Weights of a small GPT-style language model, trained from scratch on English Wikipedia: 14 layers.
Each number is 128 + 24 x the weight over its row's rms, rounded and kept within 0 to 255. Layers, rows and columns count from 0. Numbers have three digits each. The size before them is the row's rms in percent of the matrix's.

# up: layer 11 MLP up, 512x128, rms 0.127, rows 12-64, columns 0-127
# down: layer 11 MLP down (transposed), 512x128, rms 0.135, rows 12-63, columns 0-127
up12 107:127106087105136161100132145158109113082132110145116085131101107103127104137115198130109168131189132148108110118136136132162094123133125127098121155121145126087144091154129129114119116143134110132109150112125127095142152162092084124102067179111165172152127101120139153083126129119108160138116148150136093148143125105098093129150122148124150143178142110127169100137131101137126148122102
down12 111:125161132149087142115132113108104120147164125135125158152098162149137166104115136179148111124097110121166128120181083130164081088095104162110111110111096142142115107149134160143115119100128110143118125121087126137114162137147174132150131137137106110123098142103116138123104078090127130133109142139084104088126121104120131132134095095137145114094161182165131118088124156136115143083165
up13 103:136095144127173127099130144157107080120128087145093099146101140114165105143085107112124129160150148107124096144112146115102122127102150113101124133077174120140127083135147109114150164182160087139147119168100102105125143150106130143079137103149106127165155123112141140089148144119135117103090093136149136136162162142106135094110110105111152142130156141133129153144155162092135175145120
down13 091:113134087081145108149134123086154138151097099135171114134145112107142162131110126123126120124160145150148126124138120121188108135129150105118131092180158107109099131094129157166133117154104117154128102087112130142107136097163117182150124065098175111158141107141128124122140103105117126108139140115091108116123143157096119086159164141130170103117110140092080108117122172119128120100124
up14 100:140132152127183149134158127156129124104124146139098149134085155117106121116172130157103116116099068128156153106159108143128144180080124103125115129106141132131116140142118090113126161101117133060127129099135099134126130152128152122114103172142134184146131104141145124117084077112145138137134139187122118143112123113142102109152113119108121112064099117119161081160117155143121116154129
down14 099:132169131104126116178116132139145168136103111144114096085127129146121107121119149153123101160144111112170130139106147119131106102116095135156153180164092122111181144107118099106148107156135176125153170147131163080131121091155170119108113146145115144126141131126144093114133163114118149125129084128129081149147171120098140140122084104170108096142109157110111112139086124134138170104112
up15 091:153133132201120131121120119155140132141144125148174133132111127089145120098160139097122147126128088102141152135107138145122079144105117111176081151092098144148148141116090127106088114162166157120091133165126096156094124126124141124118126139119138128143149100159159100137104079130170130116171100136098086130080136114117158147113144114136163113166088097112156138106112112089140125130125
down15 087:122165143098123101127089131097180128104152171098197143113118120106119155153096131114120143137118116125142117132108137093171102156127136118114092154118176111100106137167132131167143055079142153158084141115118124135163156112152121127108099166143136134122124135095124124125158141102154157123116097113143094138132135174118158115131142111107158128151100126161105138145148111125140158165102
up16 104:148101085145104155145111109171108122106141143110143117175124174102153131124098177100131104175122156141170076075158123144119117128104157101124099153102150135135139144094128129151148149183121138170125135163154148134139148142119149147163127148131106110135147112081135163113104133126114110115141080106099107118131090187117148126143082141121143134130107112106173128113119140124155143127113
down16 101:111150141100121108115112129110133156121137093142097175101157089117123131138150123087172129121122150154099106140145132113148146132152118137111123098106071111083127106136127101121131108133143182122154089124114098113100109155151132129118169099135180128122153177141134163089095175112108146176130143139102092177130093125093144172168163145159144132128128149140126129171122116119115127144123
up17 098:170112142141125157123131154130091097135155151074139163136112164117096117186127086137107145187128166109131095124124135118144181101112086116118134155096103140124184138100127156113141118121129088150116091134106175120184170149144111117109082117161111117151118124130130170133131097126151115118135111116146123120121159094138111172111121117116114128160111157123133117146123107129108119107088
down17 104:089134115122141132133082147074122115154132108127125145160122089106157158094141101074086125133130132111141128111136117119176150136152096121087102123121088141105102103129129133150138174079132094100101102124146106150115113123131133089149148115128133134151144108140115134136122159114125132086116158129114117136128113088156195090149114197110123174130173129156110169132125105114120144119104
up18 103:138133154144156135152099107143130099142129110113112151190107107134140148161108119067094168172166137116120110102137151138102124121093129102111171107088179100120126166148147121110146128106138132061158125113052119163101148111140135105128162128140132134133151142126140107152146117144131125127134180190100148121123124128154147119099130143127105145106112087102119093143134137120118142129139
down18 113:114140159118127111130149126103149161148119128066083134119128145127120122119100121151133174107091151117162137131091120113153129116135173141076131165126141151132073120110107115163057145152117140120136142162156126123099126119110094125118166147089151151104142163145127096136119087100163167143121132094123132141134135141100119120104116135118138087175140135062125112108141112160126171138146
up19 097:149124126146152132160131151128113120146124127173146095166056152133161134096080146117147118135160151133124136106059084147125118089104162154119134107124123125141117145106149099132117149139155095130122107129104146193126100111124135122115123151161099129128104128103129133126128134146151114154124159172086110171070133147081111150087106151092109144124131089117155114108144123136134098143121
down19 093:151136149146139099137098137109134115102108160102155096122136130104118117103171129088162111168098133138113119118160161135127069153139164148160121122158131129129138177105133117155097091110166112128074126121148123140145123098143154101177095119125134119165127169080116137147126151144156117119108116126160100101093122151144130169133144126148182143153140156080140128115102171099099121150124
up20 103:138112099157152143082138125132121114170152093146178156171126169122134142126143161101106165156128134097164149162081140078138124126142155139139120119156130090132105130115142131128155117154090110124114106136128151166168118099119087112128129141153123153116089123136147124172109152109119131111145122185074090086137120134126136131094135146091148099161091132123142112128154116076129159115119
down20 101:132191103114152161158108164113191089104113111146127142121080113108108121132163115148105168105107120133145133145098131127139152149102182140158156136111117121126114114078118106109129101153115179177128132104136167141136141163117094112104143131173133161126093135156102142105096123108106142119114127162139123126143132123130164090139137137118161165135128127126150097119169117138137182148106
up21 106:153139039133150141129171100150121123136113087113156106119119130088130139139154117097132134138106116148145122140113102119086138147142164132130130143111138125138122060129129142092098141178120101116150152175120164108116141130144133153117118104114129150166111121156161189160139155124127162118141092098147138133146106121124126109101138114127096112149077127135121080137101133144136168170089
down21 109:091136161104117153158119141154146133113136117133134121108110150127121163151077108140089133146164142146071119121125138126132120103094156114183127123173131134135099117153151106115161190106133117143179154115178131116120142126154112087173142121092150122119096146155071087116101140128135079106144187108133139126139117124133102115089123129142128090133133131152134140145117136122103158122084
up22 087:127108105139110151152082118092144129133124158121164112096110164116168163129127115088131135150141081135172147095105128115133134177119121133124080149113119077119121177115130123116113130157151101102109137105114183128113130124122132180121152136128149116110147155146143154118147124104172141086107100104193161113085143118102138109130092102131132136132113103133134117116110152112118171184126
down22 092:150149127125192126134155130160141168093133092114136105089158160139130119128133113139104113095110143155092115136105152108135119099144158118124125101127113118104141135183167124165151150120114085084139113138105072077127130140118114163150111117127106163170145137098097093120154110125121117111126134138131108138128123071171158122118114118143118129114093120194118139112121124164079109104145
up23 105:138128115107151171125171084134124099106083092136139147131120139120141142073139094104129111146165118137075151166193111162145154131114156126171141148116192093156144132128130111132131136129173116148095129103140128146128096156137102093117142155136166174153116125120107155102131114149129140135160141147147076138115092115113122118136104124158122114119089125092109124086120118093138149117123
down23 114:174144138130107142124141155112123125116100129131093125124112104157101137125136104097121127156140173156155160166138149144153138117160134123125151122144149160092167092104153118142167164132170134140115152154112137109110117141114144145152114068110134133128109156140179175098129121086116147088135089109140165093093162167093138150075155090124136081123149148110129116124147099130150101130125
up24 100:146145094117139129138130108124144128136106125127105111189088178099154097061124110143123142150157128158151123123111142122126123145121141158126084102133125112111177117124100104114077159151167094160092139140096176169114112130085156146153111131098113108141143146158149132121145161176135143087126123123141100148159130127138166119119112176132155179110118108124133118117127130153125095162124
down24 097:134161117117147130157133128126122100134134138109133095125105096122139107122120087118141089125132122139129169119077141114105092142115148105146178102149171124171074104097112074139144178164148139122095144160137140110151113114106091100176133110132136134110072133122108136132139111081154132110122103136145145119173159082109137138151120143123129082113097130122124115176109097146144165128097
up25 099:138151146141118152147139113133093147114138138108105129115110109165090123122135173172115104124159147093120110169132099138171131100133117159100130120098108143120189121134128143132139114129112137131100174113085126130123122177177099115094134145126105134150155131175151126120158121135134159128138127139124149088124125121084172136091112147114144201170144078103103109135100183129143119131130
down25 097:147099132112136119126120142116135128116128148124141136127119122108089147111144159153136125115135171128127134127119131109105160101118110115124114111097171144107099118098097117180117106115167095107057126154096138137117195154166119181120148114123103080150148083149132088120110134112128136114131142129124125078124110102131176092104101119126133108129133106128178112124151093065100153152164
up26 108:159099138114172142144150172121096123112130154072116153154135136165168131126097114099152127122158115188145114108154110133110122128143143088117118154092157127134141096127095143093155120178121094086114186147157149128115123116093092152142153140093155153141123138145127139131108088155144153120148097102153109128141119091155150121129155160117175102099117127111122127145150148120144131110175
down26 122:130111160123194121106100133123147159130116111090123133190124122105095083117176136130111147133097147139100090128108140122099113145123174100107126150118099118137117116113110141104139129111078160157123111154132123130136127120152099084129138125106062103140112144157159164138140120104134108129123106110111130123151144173124108134099149130158086129154155131084085094147141103123158175166135
up27 094:153104114122133131142089112175097099147136106113124175121117111083128170132134146088093106104131074110118127128122099145117107141148156140158115098130136110129161121123132117113118130103098112133161185103141131122120146101102138140121174073118139209146125126136131125149148121169115131161130105161113114134196145120126129088143143142133133071131139115128086108104159136134159133101119
down27 098:099155174108122129115115124093131155126079147126148121170097092144127113080166117133140108153108123134102107147173182099133164104115134126134150148081123170134122126138153093118089117107192114116092138144102106097130127138152171129134135126105122143135135114116093139177145103128112147123128085123103140169123123130129177151162148126118122078126145119140164145158170105096130150113129
up28 103:158135111157141139134134087144125113146131103135129163147120098130147124122145133083151124159144166114127108140095126097116137124143147121141151124121182139078180101124175121054123107148109132140124134129142168140154153071090137127119141081114123137100095122122115122106119112138142149128108146141121115129166101111075125105120104108134165110103100080133176098102137106108106188122116
down28 102:144106120122101099112149154103143171110098128136135155110110157114169116133175128155130130148093135097118093140143109143126149121165140125104107142117127143143110095082168119124131158136140153093149116127160145116139175106151147111139130069124095158114111128176141136093141100120127135141143064126136149173127124187183164130158119084171114108146147112102098121130157132112151122121145
up29 103:153095121113147139093123103128078126146121109177098128101144106075144153143151130134120126117119128122179121163130110107087152141151146130126096140092107134146122119161075112103098159157123126129109136099105078147090135080158150121150078121116115125148092135153109130068128091159146097103154076136146126148137131136148154131142096116149142136118142141136126162125120148120128157167082
down29 091:098108144050153050146120123076129122104170082132112157153122127151104142144142114146102119133141169125124143141120151157124121087135157080096145136142155116160151141108166081136116105115115111148151143131150150109155107132112160119160140111135098137110162120125078146177119130097159153126124092123105129127106124145116123116130135121126149074150131130148117148112132097112110146153094
up30 095:141111121122132124140130136171102102149127178143148138112126098106083129132127083110127131160152143127125119173112112134117077131119179118112118109147133081104161108181103131116108132146160080118109124120067144130145123102105149157140140135170139132157153138115133161110157169088110129124062147091110128103111112112129141141099149142115116149152145130110137114091161087160139112116081
down30 092:116165165068141103158149100110157105176136156092126123120131116079163060134155114146112146151106091153136185102109104117121088148149117097111146145139125154104078157158119112187118137125121144186124121107098117153079140115114149152118119115108134108115122113102144118134115146094133122124121155103104130133158115128151121146134132108144121112126141179133141145132110132095093139118105
up31 099:151120105145144136146089140143112142146116106144122125149108148110136113144153132135149163130134114147187138087134082108130134116164191179137127104132142121123113126158102129131130151125117111059136179109145116188139166174083124107104167156104166158107124112090145119156127129132132163151109114160156133184132122122100099116151152131096129150110098138102126122115109126132096127140100
down31 093:130092174066147119130151126129135136147108140107156122106099157125141117178159107145096151107153137126110137096145166111117125134126093123139131074153109111115124147167108153109122096129138182087139126153082087125149172158078146104126146167098142171105101168117117146142134104151152114134138105152115102157103126112105126078142138135131154150128124094125086146165153115136126128122126
up32 097:142147151127148157113129114166138157124125083144149106117118140145144160112169097098103137080151124144147095113179113161125136128098117116131122097140150129161122148106095142125112107135141116120110155141112168168160115090140149113132109110091080186145122081145137101139164114154141150138144153148097101133132145146100141182091089164122142146136111172097157129155133103130115129154087
down32 098:112131114097113118148091123123157172124138107135177148146169107139091136121189136120122126134163123159140134103132154148113109158132103116145139132107136131115126107100095169116129089129106139136116126109128157111123162101140138098096100132123100132170155091101095085150153121127130160150187185144106095145166071145141125108107132118128126162130141142069121070124122140138133104135112
up33 099:136124099126127154145093144136141077115099139151093113153131153102109152144136078121118143143132125134183130129139081104111131190165176122134130141135164118149093079112167131095115131124127130118134137134130145122109117169110133131130120131141169133104139117141136135095152141164132128099117087086128121168075164158094157144129127097158156130115135163098125145107144197167116113140114
down33 096:100112137139162120092118144111057152161115142146119111061141084129123088104138138109130116144157144124145117139121104166088135117097150164097162088122107148144081133120125087091119123074150129157116123114146126101076104128111129146101124119138085131097117157156130089153147128122118106098157145125129124157141127123126124163125127152177105106117121090139098132149115159122156140126087
up34 112:153090118141150140087136098123151127128111079130114131105163121172128136112134145106147135117135116115147160074147091103142181153135123113103060139094135113103147149121131146110133159130138086084110139093149138153109119146121150132113131150110132135067116065147148148081159147106139123148165165141101140114087127137123095121107130149131120133165130116116104120134123158088169151106134
down34 100:146128118109138065146136106140134128153137120068138115153166140122121137039124134171121112140116121122128089097101136111141171097160140099116111187107128132114120158099163134101145123080149139086100101144174125156112131114134089133142131114087145106097080153109138113145124154110109132104113153123130138136128134107086099135149137134116091136092140140132114140114139112102106097098137
up35 101:154142100131142129123139149133097168146139139127169113097136156146129131151082163145125164187124136116160153126144147047143106134138162139152123101121121097147130084140126196109102118141052125135158160149122110107133160112144109144120107163124082132147137157146145103118128130149188168133115103148121110123097118139109122156126131127095105127140161104121128120120122160119158115127144
down35 101:127103134165149089132087126128144145128121095140116105086129147120141065108125117106123143090113111170137104133136151104129136143112144153146138133132153126132095104122077056103098131162122152111183130137154109147156164138119107137125160096119174147151149123133136183124136109120103080152104156120125129147113135162131099113168154092149131090149126120100151129109141132162152084101134
up36 094:120107158095155152131113141129127105108114153097131187141087146105135140128124108111110152183138123073148145108145111132118116157080137141121133170102154065123138120121090183112148183128113080133101140165090162151156178168138134123148134145098168140137124118125119142086110123142124118109126128107107133119126130141179130147132080095119120130121170160117115120148140128110123127131146
down36 093:146097102123088098162152118152120150126134119178119096117130101131165127133160159145119134066127144088096146110122104111121142107168118125151122130145138115117151129129142131102157126140121129101161144130144113131094083117099129068106110149089094121120125158129153120117132161121163133147172142130121073134131136119121147110091138163149099068106112171189089143128125153144121100157118
up37 101:128065133158130127118133123134094108104136142153134090116075138126126116093104148115115128122111140090154146132139111118111135107110161172158154169139191155132095145120128157107094140138099106139129131088084093097128097109132148163107112143158088136097105097160159109122133126132106149119167106138177112118092136138146098102117145104114106131147154123125127065150126120088172134139133
down37 094:072145141178151145144126134117123113108117126155123070114134129135137125144127100146151114165078144080101106173131137127165161101119140119164123141116092079118144098110096153099107109138137127151186085113133131123124131133129112111159188128154125068123137146168122145115132136118139126152087142105109140132104118130120092149113134102159083114142104110176125146146115161102100118129134
up38 098:150070132147145129113097185113128114149080112138132139149113114088127161132121113154103134086108107130142101110146153135153121171142147166124096095121146123096161133088130141105119166157101150118106154099107132188118136166099115139129125103123140117123149111110141164139184132078152142107115132143166100117126136108086145128105127182126125126123147172146118155073135126132099103135128
down38 088:147139129118153046155124141127113166133095126147117186129146147121121138153130088134121109099147146127121139089079070164130145129111137151128121106110142100100119105136116119119153145111083125118134177096135102164100150175118122110149114158121144146143156132130124124155172141101089139113145105133126120124143107115124153138100080130117131118127124157220135129150153128162133124151141
up39 099:157124143120174135113148141139164156118116129137105113151075138173130114097107121150107139115120131074105150125089103082101163125127146129133137118090129098147145185112082149159091164134138121122156120140153083190128132115112105122130149159136163092117168120138166129161144130127155122110122119108144096145125137125120135125098101137130134128125077165104133165149148136176169094116120
down39 099:129136069063147139132139145125148074084103143123154081144131068151116135151155116149124100126168123096126152123109143115087134102150137164147093178112115120097149103128124167144143145152131161084124123136062142085102148134115159123129139125122135136131118162137146095119106109132122129142120105106109190128129119112116088100160139140131140148147155124112136092145137124114144162145116
up40 094:159131124130113144149132122116154142139162125143102155143130113156176171172102137120119159131120107140101178145116099123106145139110139080190128170111133129113129132165155159104062126103122147124086105119129093162101142088127117101107156112145087111130136099112127087162184136161116126126134123125104140152143112128120175177110114106139102132160119088105141166123148150140138131138124
down40 096:075142094149134113122106117101117116112134160134123115069124140140099149122102112155113146132137133129166117117123148156207140169144164105103108112112164130116135143155129073132107139146095113102111116109112147135113139123082137129134129167123132170122109077099120100163116074118114129138155111114139129138128141124165153139132080138172105145108169108104146096117184129109137147099144
up41 101:147083108141127144105100094138114138108113099157122138100133168100173127154099177132120091135139108120120086151151102127090136129118121137124128075128125092166122125117117122116103146117130120111154120152134166108150141120139144118153102071093143192175128157111123154143141130121162119118133095150078120126177147123134103102107122135130157111140132141117165142139124105094185146169084
down41 105:099142144102116141114143137063104159127097142124139143121148173126120106169158144127143171136107115141083162158142149162176139128102093120137143150149105105149139154119178123096099153122079127104106106150077124128111116107115111158091129119104122157126120147111128113127173124121110116126117159125163099135088161100142164112174143151195129132131119123137152109091148128111108113114152
up42 108:146115096136125143148124090150148113129165149140088130123174118106098145137089124092075127125151099110151155156109135126124129172168116140102112117080119077081165120123154119130111122154120102117169133129116128102119131094099088132154119123146135164111095108094161143118167145106122153175152139101126133108099116138129118114083166107100139151116178164126101137104156143144138093154136
down42 096:115142123096127064142140117123155135135137148144110149154134123100092123107143144151110112111115097159106141133159127131105111116110099137111165107098105113147155112125117151148133134148164133115159146115100137130100149169105128120137181110138157130141140087143073139131177118071103125123122163149115086161111113138140067138140163097135110164152193157139154120152175132142152111146149
up43 098:143127158105134138171089174155075097110110111105076106102142121179142184126153109102153122126120101127142129182159109129124120128156136174118152148133111092129119140143128104153091116115132103160146116089145170180135132168146111119138150130146136128132131111124139132091127116138131130138132139169136068098108116146168161160139152124145119100153167146085163128143141106131146125128147
down43 098:121093131100102103117170120077131107136135119109182172161148109145146118099116108150153140110112090154163114156191158139105167142114159094147122136101098095124096150117121109098122088167120113134085118125133117122132106136126119187142132140123136125110150151165135136093099148128140149122125143128147065147147169118154156153119159136135136128137169128098108077121110106135098112135124
up44 096:144104117142109162122127129123131130135090142144147099187124100084138153093064092105104151121094164121133139139193121142147173132108165140167125138134099104172161117144151158132165140156137140133066117124090143142130164089126126133114126130099129133166135155142135109127110155097158175141108136096141141109175134119109127143146133111114165136119118127106110130138131132091123094167137
down44 094:168134119140129104138154128092137175128147133098106160124127133167108131167187131128121152108136125112159121107127092101150132133122110199142133139080121146137117133139161145131091124104099147144122106181097094127127096110132112101139093118155142145149114138128154104120139149124122157097096163164131122106122130106109061160139110122174104182154125108168094113115116170116116115118111
up45 099:128146184175124161127149098143121110175145108112186105131094141133131174124102122095163121149148123092128100148164122125092098116098101133114074112141143139141121144141143136118138140106163080099095108137149136114135133044139127116145090129154093098130151106116137131128117094142143139112156093128086139083148121108146094145123139143115173159109124130107141130143148143124113137151152
down45 093:089147116136126135138107148108133108137108148120125126112154111132117109089163185149131152143128141102122145109138140125135141140148139152087109137095159106133114165145085133136097141117133146126169152128130122132175109176168126159125117152138143123184175104119140131119158124126166118141176134125180130121144128154151145153103144170129097148123118125207104138106186122159175136112098
up46 087:140123115153112152119142117119109126138136124124153119188157117115131141130091160114124141088107150146149171119104140131141113141117148152127147112117136083128097156138145174133154120124099116129129136172136111131139113173114156116192157119110152127120158088155128118165162124104101156176117064117099151126123140096111091139136128163105148134142146129079169081137162072131098113147138
down46 097:115107148133109103129128097135142175147129191136144131154133152140157174136169137114130098149145126160127119128099153130158133114128106116161143127097158149121119132077134150113104106153156116180125091147099119101132129104163106139156164110120095094130170113123143130125108140105120128148147148094109119114139150193128133136085166056112179126125139106118091128145122151164161124132150
up47 098:133139114140135150143089099188127077132137146154115103174100121155129178158131115127145130095167103128142073110159141127118162149131158120112114144155187141153144166117103146096130172088110125082140163149135112101106156121158144089072120148096141171109135125121124136076123109137135132156137128099141109094150111113114127154106135127149127153123114128105134151107113162114139145144144
down47 099:122123160175137140144139103113087129100113111119133136152104135122126137110127167105092154122115102140125138120102134101176094085128121146132134150165092111165148119162110140104105154094185111114130133129142166110132104131151161123137134144150142082129124136136202130117123131118178172131134118144119135101115106139126125150134179125090157152102140149163178187141121133104111128179120
up48 090:175108142177108127140163077130131169094135175132086082100127126176167126115157118131149107118115124117128145146131086112136123149143155108132107110115127101126125128165112153146154115131146104120141188153129125105143117090119105103125150112132129148152167145110141179120124096116140161171145092147097153130147084122128136134134107140095119157130150146150103157169131142171106175151139
down48 090:116194113095124099166130155110130152128142136132096127113154103123176159112109146146115163123123096142126155106108175080167107163098132138135123127147160134153121122104120096134118111122114081149160118120115146096131130120119104129069127090158131139108124075138157125158116145136123099098163133147131142145151151127102173108117174146123167157117119133139101158156084127097137082108143
up49 092:118155136143171165105142143138151160144115141125090143104077103108195120142148127124135117159133146137114139124101124159127097080102133152102100102140145126147160143146172094124095118107104141129113117113129107088126128119110129071125166179105110111122132136125139138123112121151120117152154124138115117129109120106091083102072101122137087165136135132094124080132106160093088129166098
down49 089:142082126102142142145136110087081119126080122127141124132144171143102138103133171136115149142159159144094072116120135134143117108151115175139117138117126137121111171118113102136155146138128120188188139113141145129097139128122117132137097089136121123087143113128114092110123104115129146126103156132144145120150143119151121111133123131117139134110117121233118118172168081178140138113119
up50 096:155130136185175150126131113166129148132137140141089122170134148130127111150166130143135135134132070135116159111141116125135131157076123127129095135138139170105187150137097131170120126134133121093124168113116156152109106177089111106123133101147118133134136105128139118091147130139116174166133128142149135154106098126137096147109141092101087136068111145128167114156143176162136154129165
down50 096:121128154105105080111145137099144107147109150126184119080081089121107097102138125110102147131123116140147121151106141123101110140151061082092135130068116094140124110126138061148115133141151110103170115143140095097124113130112099137139150093155139124139086133125144115119164121135126116110100135119155125143128075139118127115179098139141091146123127109149140098112123146097126117111076
up51 106:143085112109104142203159135132145121146147100155097135183096196131111129085089126156101102126182158110086082132112128140096128156124128175128109119133163093123131152171143103156113143106153110091121121088106161145110131140087147147107134118134116124152149126128112148128116168152160099146122112094145114143112116092136091113106131133112105117135135121116132169119129132108115135130120
down51 111:116100119090111078114126110151173154126095148130144124163159137089103134133141141148122118148150123161175096093133108124149128136132123107096091118168151167107115118140169111149125113166181159109120120132095091124142113117084148118172109120116131095151129134118096131121153125136141100117144076133147122158148142118142119115148174077170132079112149129098145130141096118101104168133097
up52 098:153139092131110140152123100129099141152127115171153136138144119112136171103138168101131130116103144107182154164120102101108118101154101180088123146130119096130150112118139151106148100174117116164084109128096126144137129101147114099142087081124148130095157129091145163101132156127171108095105087129128102103090086140115117126094156147123108138151112144099139120104127159095166132106140
down52 102:102161123087167140138102114133107140116138173118128142103136106086134090085161129135133120139093164133130130129127130119099071174149152149118138125155130167094146165103135104149134139125124159125156095176134117134098106144107121137140109181127160144133114141082130138139128146140167168147137133134100111108144095111128100110114112130152117113094141142051116079115111086139140177123125
up53 100:143147099159119140118121141146109086156122124109062172100138115160128127140149133118146146091135083141157117134132133198101136127148147117165099077107143105145091101150119149104113104130125108124103156134105081127133163125086119075159126153130118140122109144112138142119126110148155129146132120099164123143159091178099150135123115134109114119119154115093156114163127179158109125127174
down53 100:094130130132114094143133156120132177074129119094119132149161111165127153132105112097142137118087127140101116144131104111155103148095159152177146138106139076180116160135084126100154126068152137109108142121142131144085131144122143120124133166125106122135098089133146166155155125156082163135102102152159110087125152138123131110136109157109111110131099137092112124106093148162140136089123
up54 108:120123112124134147095141148166126125126118126135127132130104141176121124140104172123090089154148117132159158114114151129073190094132174150114174099099169127130171139129123161113128127124123143144126097082125141159127162096099116085098081117135110170140118098150146100108131140108140131163155136146124094171114097110118128095141158173149106143118141122129129139135139157103075156113127
down54 089:132124137130146151094124173165070120120137127075122128123130151155140160128118133139145056114131119143115133148117136104109135099145121146164131120084145120118138143107075176153112081140146098128154121087138100124088112088110128092174105126103090119154128176169116097118095122115151106149116130113139130115179134121097127123135112149112132088132127134155133148149078152143115097156112
up55 105:149109068122166147145096102144125119134135106084151156143106125093170108132111146142155159155148117155106108063116119112120156168142151155113093119144123138115097128084117159144104113127119130128111170108119147141096126156159155153120107141109123130153139117114132122144134093084127128195130122176123134072112140115102122108122110134105174143146096104107137098076129150113139127162119
down55 104:109114150118154143100121155111108117110172135133112083144105140099093104184128102142117110143127105114140132130124103161116147111102153102158124149102126151112119124094124137159103186150100160180153141122108095143152120101097127148108131111095163152148131148099123127117090097081127111121145095114153148143123172113101168176141141127144122138091153136126181124174114095112152135097155
up56 101:186110159168098144114131117113141139181151153198115142127173150129147135152114094135122131139105144132152102087151126100130110126140129121110077121130161153092148128108137106115123153177117112136130125143118166166124110109154114106077130146157109138142118164092103089182112156170155175125130126127127119138122089097117101101103167122118144101104110131144107100141119140149148129119116
down56 114:146095109103058123165186138141141173128138120156151131170147137128112140102131125117131123136132151110116106121149128128146113108169119139117115097113119120113145117114110123104091131108196152149166139097100130126109092145117113123138126110170112137088149138159133130133183135144133178104114142129110098125093118138138122137145125140087154124118107140201118134148188137114127095162174
up57 113:138094118128138142124123146141118118112148083118110147112144111167134109111135115047120117176146151113148113130174088127131096134108109136080113127115158074123155109117103139108153170112140080138103095118170157120143137143113104163073137150135123162130154088129158143134076149164142129132125137118146072136139115106125119133115117135120104162108133137122136119154085132160085117091125
down57 112:113129144093132128119128150130119157144136139126163140154121129102076086084090136140150172150152116152161130114114133084170137134168115111139136126135132112108109099122124151099143153151124115138086127085142164115084133081139116146102149152147109116119150126146116118115107101138124137047132139157115109096132180154129108111075122129159107140109134152148088097164143146153101173142109
up58 094:148158123212141132119139100121134073105166141137166130162144115136122112112102144138126132100090128091104118138175126151113133110109113130148169119130166134137158130117155125128129096095161091135105111102140121166146104122103098126128143115129118136148173116153157135148162145139113160156095091167151113138149092082132135124133140124102137130102142090111062102091097126103112158123142
down58 101:160088107111104105113140095160119099191112129087154157139172124112074129104145183115129172124176125135142146132146137111085166103143109164157150101139128095150168148136159143107111118110144122117129152171103091139127143102146137102101124150121144134117149114111099110115131147121132121131114151140118149098113138105138158157146124157121158169162104143187140141103097137139135089133145
up59 098:139111106142127151132124096128111102111119124135133087175126099136127177119137105069120137111125111105141111145118119112084131112107143138177079096117133157100144098109144121130150111113133111148135146138150153121186115112103101129120164122112174168144118085110162126116073071132133109124114128146119133111138085115126098153108151100100106121154094164118140140140129128072164167096106
down59 098:154166142102165114099121146120145121112138101127134110088153180119107154111102120161133116118083112087062168160095114153144147152153141116132143160130091130139102138138141103115134097125126168108157122110146122138158144138110161152155134141065108129157136112127170136164144164125126131175130136142148124173127133181127130123161114140103145127131092117147096124169138099137161174124117
up60 100:161107130106127130096120073140130144144105047128104114100141140162135151121126158125077117100137117128153117140104128132151131118135134109095111118163133114136143133180130115123108103144166095134194117114139127117130112127086118149142137139150199131137122135157105089094151161149104116129151103142108160135095109069140079149161094134127095127163113145117147123129119101122117122125088
down60 103:114118104098129114116131152106136134135137125095118137106120105083138079096123135133124126117111128145138111120156152115156095150130112133107134103162121125092126116140095144117119135124195122090114090154089105144160084140131128126106156104118155194110108120117152147144091124091106157132162111119114150105118087108119137134097126082139148109130165100086159168142080133112108181084097
up61 098:130116138110150147120128168131090140151088120106150153176126086125122187116150152089140142134153164082118149143102100129157135129147155143134115125097138112124145108107128127116121080110167129132097173132133129132139105102151140073093113122092086123162110126185181130103148110173105120158115078121135172150102115134109111141132125151122120149166138118129137146131159138109172133145115
down61 095:096133153133097120134111097141136097141125117097147116142146143123148118122109127120096128133117163154123115099151111078126110162143163133079146133137138135113099135066121098122114171151150159156141103107163151120118145110153146121117159162098088152091113128122093123111130109127078139122124135100137098145123168143115129097162145137064138124097113132196107123097102114174096174123150
up62 096:120110141123137148163163152138129117145089147120103131139151182105138130168127132146099126110115088143133150115116139097122120163147153151108080106108138130109093130153152143121153154177118140164148129081138164100110132136136114137150087130119127157121161176127112096120151138141151142085137092141147094119152112104179127157111100082091106159114124096106156141155138112099087139076153
down62 096:137108124098135102124123104133125100143173098093160150129075118124095113109131133188136192148129145120153142116141133151171161132150171152127166144168117150164116099123128141166131145189122147115130145139157085135162107145156131150130100076155147125091111144139092154184105112114134150125118121149118134101090133090142123115124134130123144133160132143153113127144142139143167131100163
up63 087:129083148131111151124092119170125125113151139112119142131117126107112114133140175142155158145167132105144122174062127130104109149078149175147093117114150131089122126176110146095103162099123128152135139166137157148075125158136124154120117157153132129112142135140140144132133138124149128105133125111152133074064145119119165155100133112101116141165141164122118140190108141108158116123097
down63 088:076180143159117148132132096121110106124102143120072104107131131137154128104120150136150153089064105099099102134109081138143152124133115149108126083128137115144099088128142137133137138136126102137131132123113133130093127077135095116120116168094091095164120105135118079114112133157118128107154115134164125089145117152104124119131112134175106165107114106171186159125119122107095090142122
up64 095:128116164146160145119164182156135147104164123125133109142107136071166127147134125157119119108140127120186170116106110130141114127106160141135146117108125116129135132151131139130134137115126102135133125159137161135112146128116107119097084110118122161139098073101127122132078148174128174169147090119142128134099107157114093121130084131169109104134158112114177075128159123090113170137170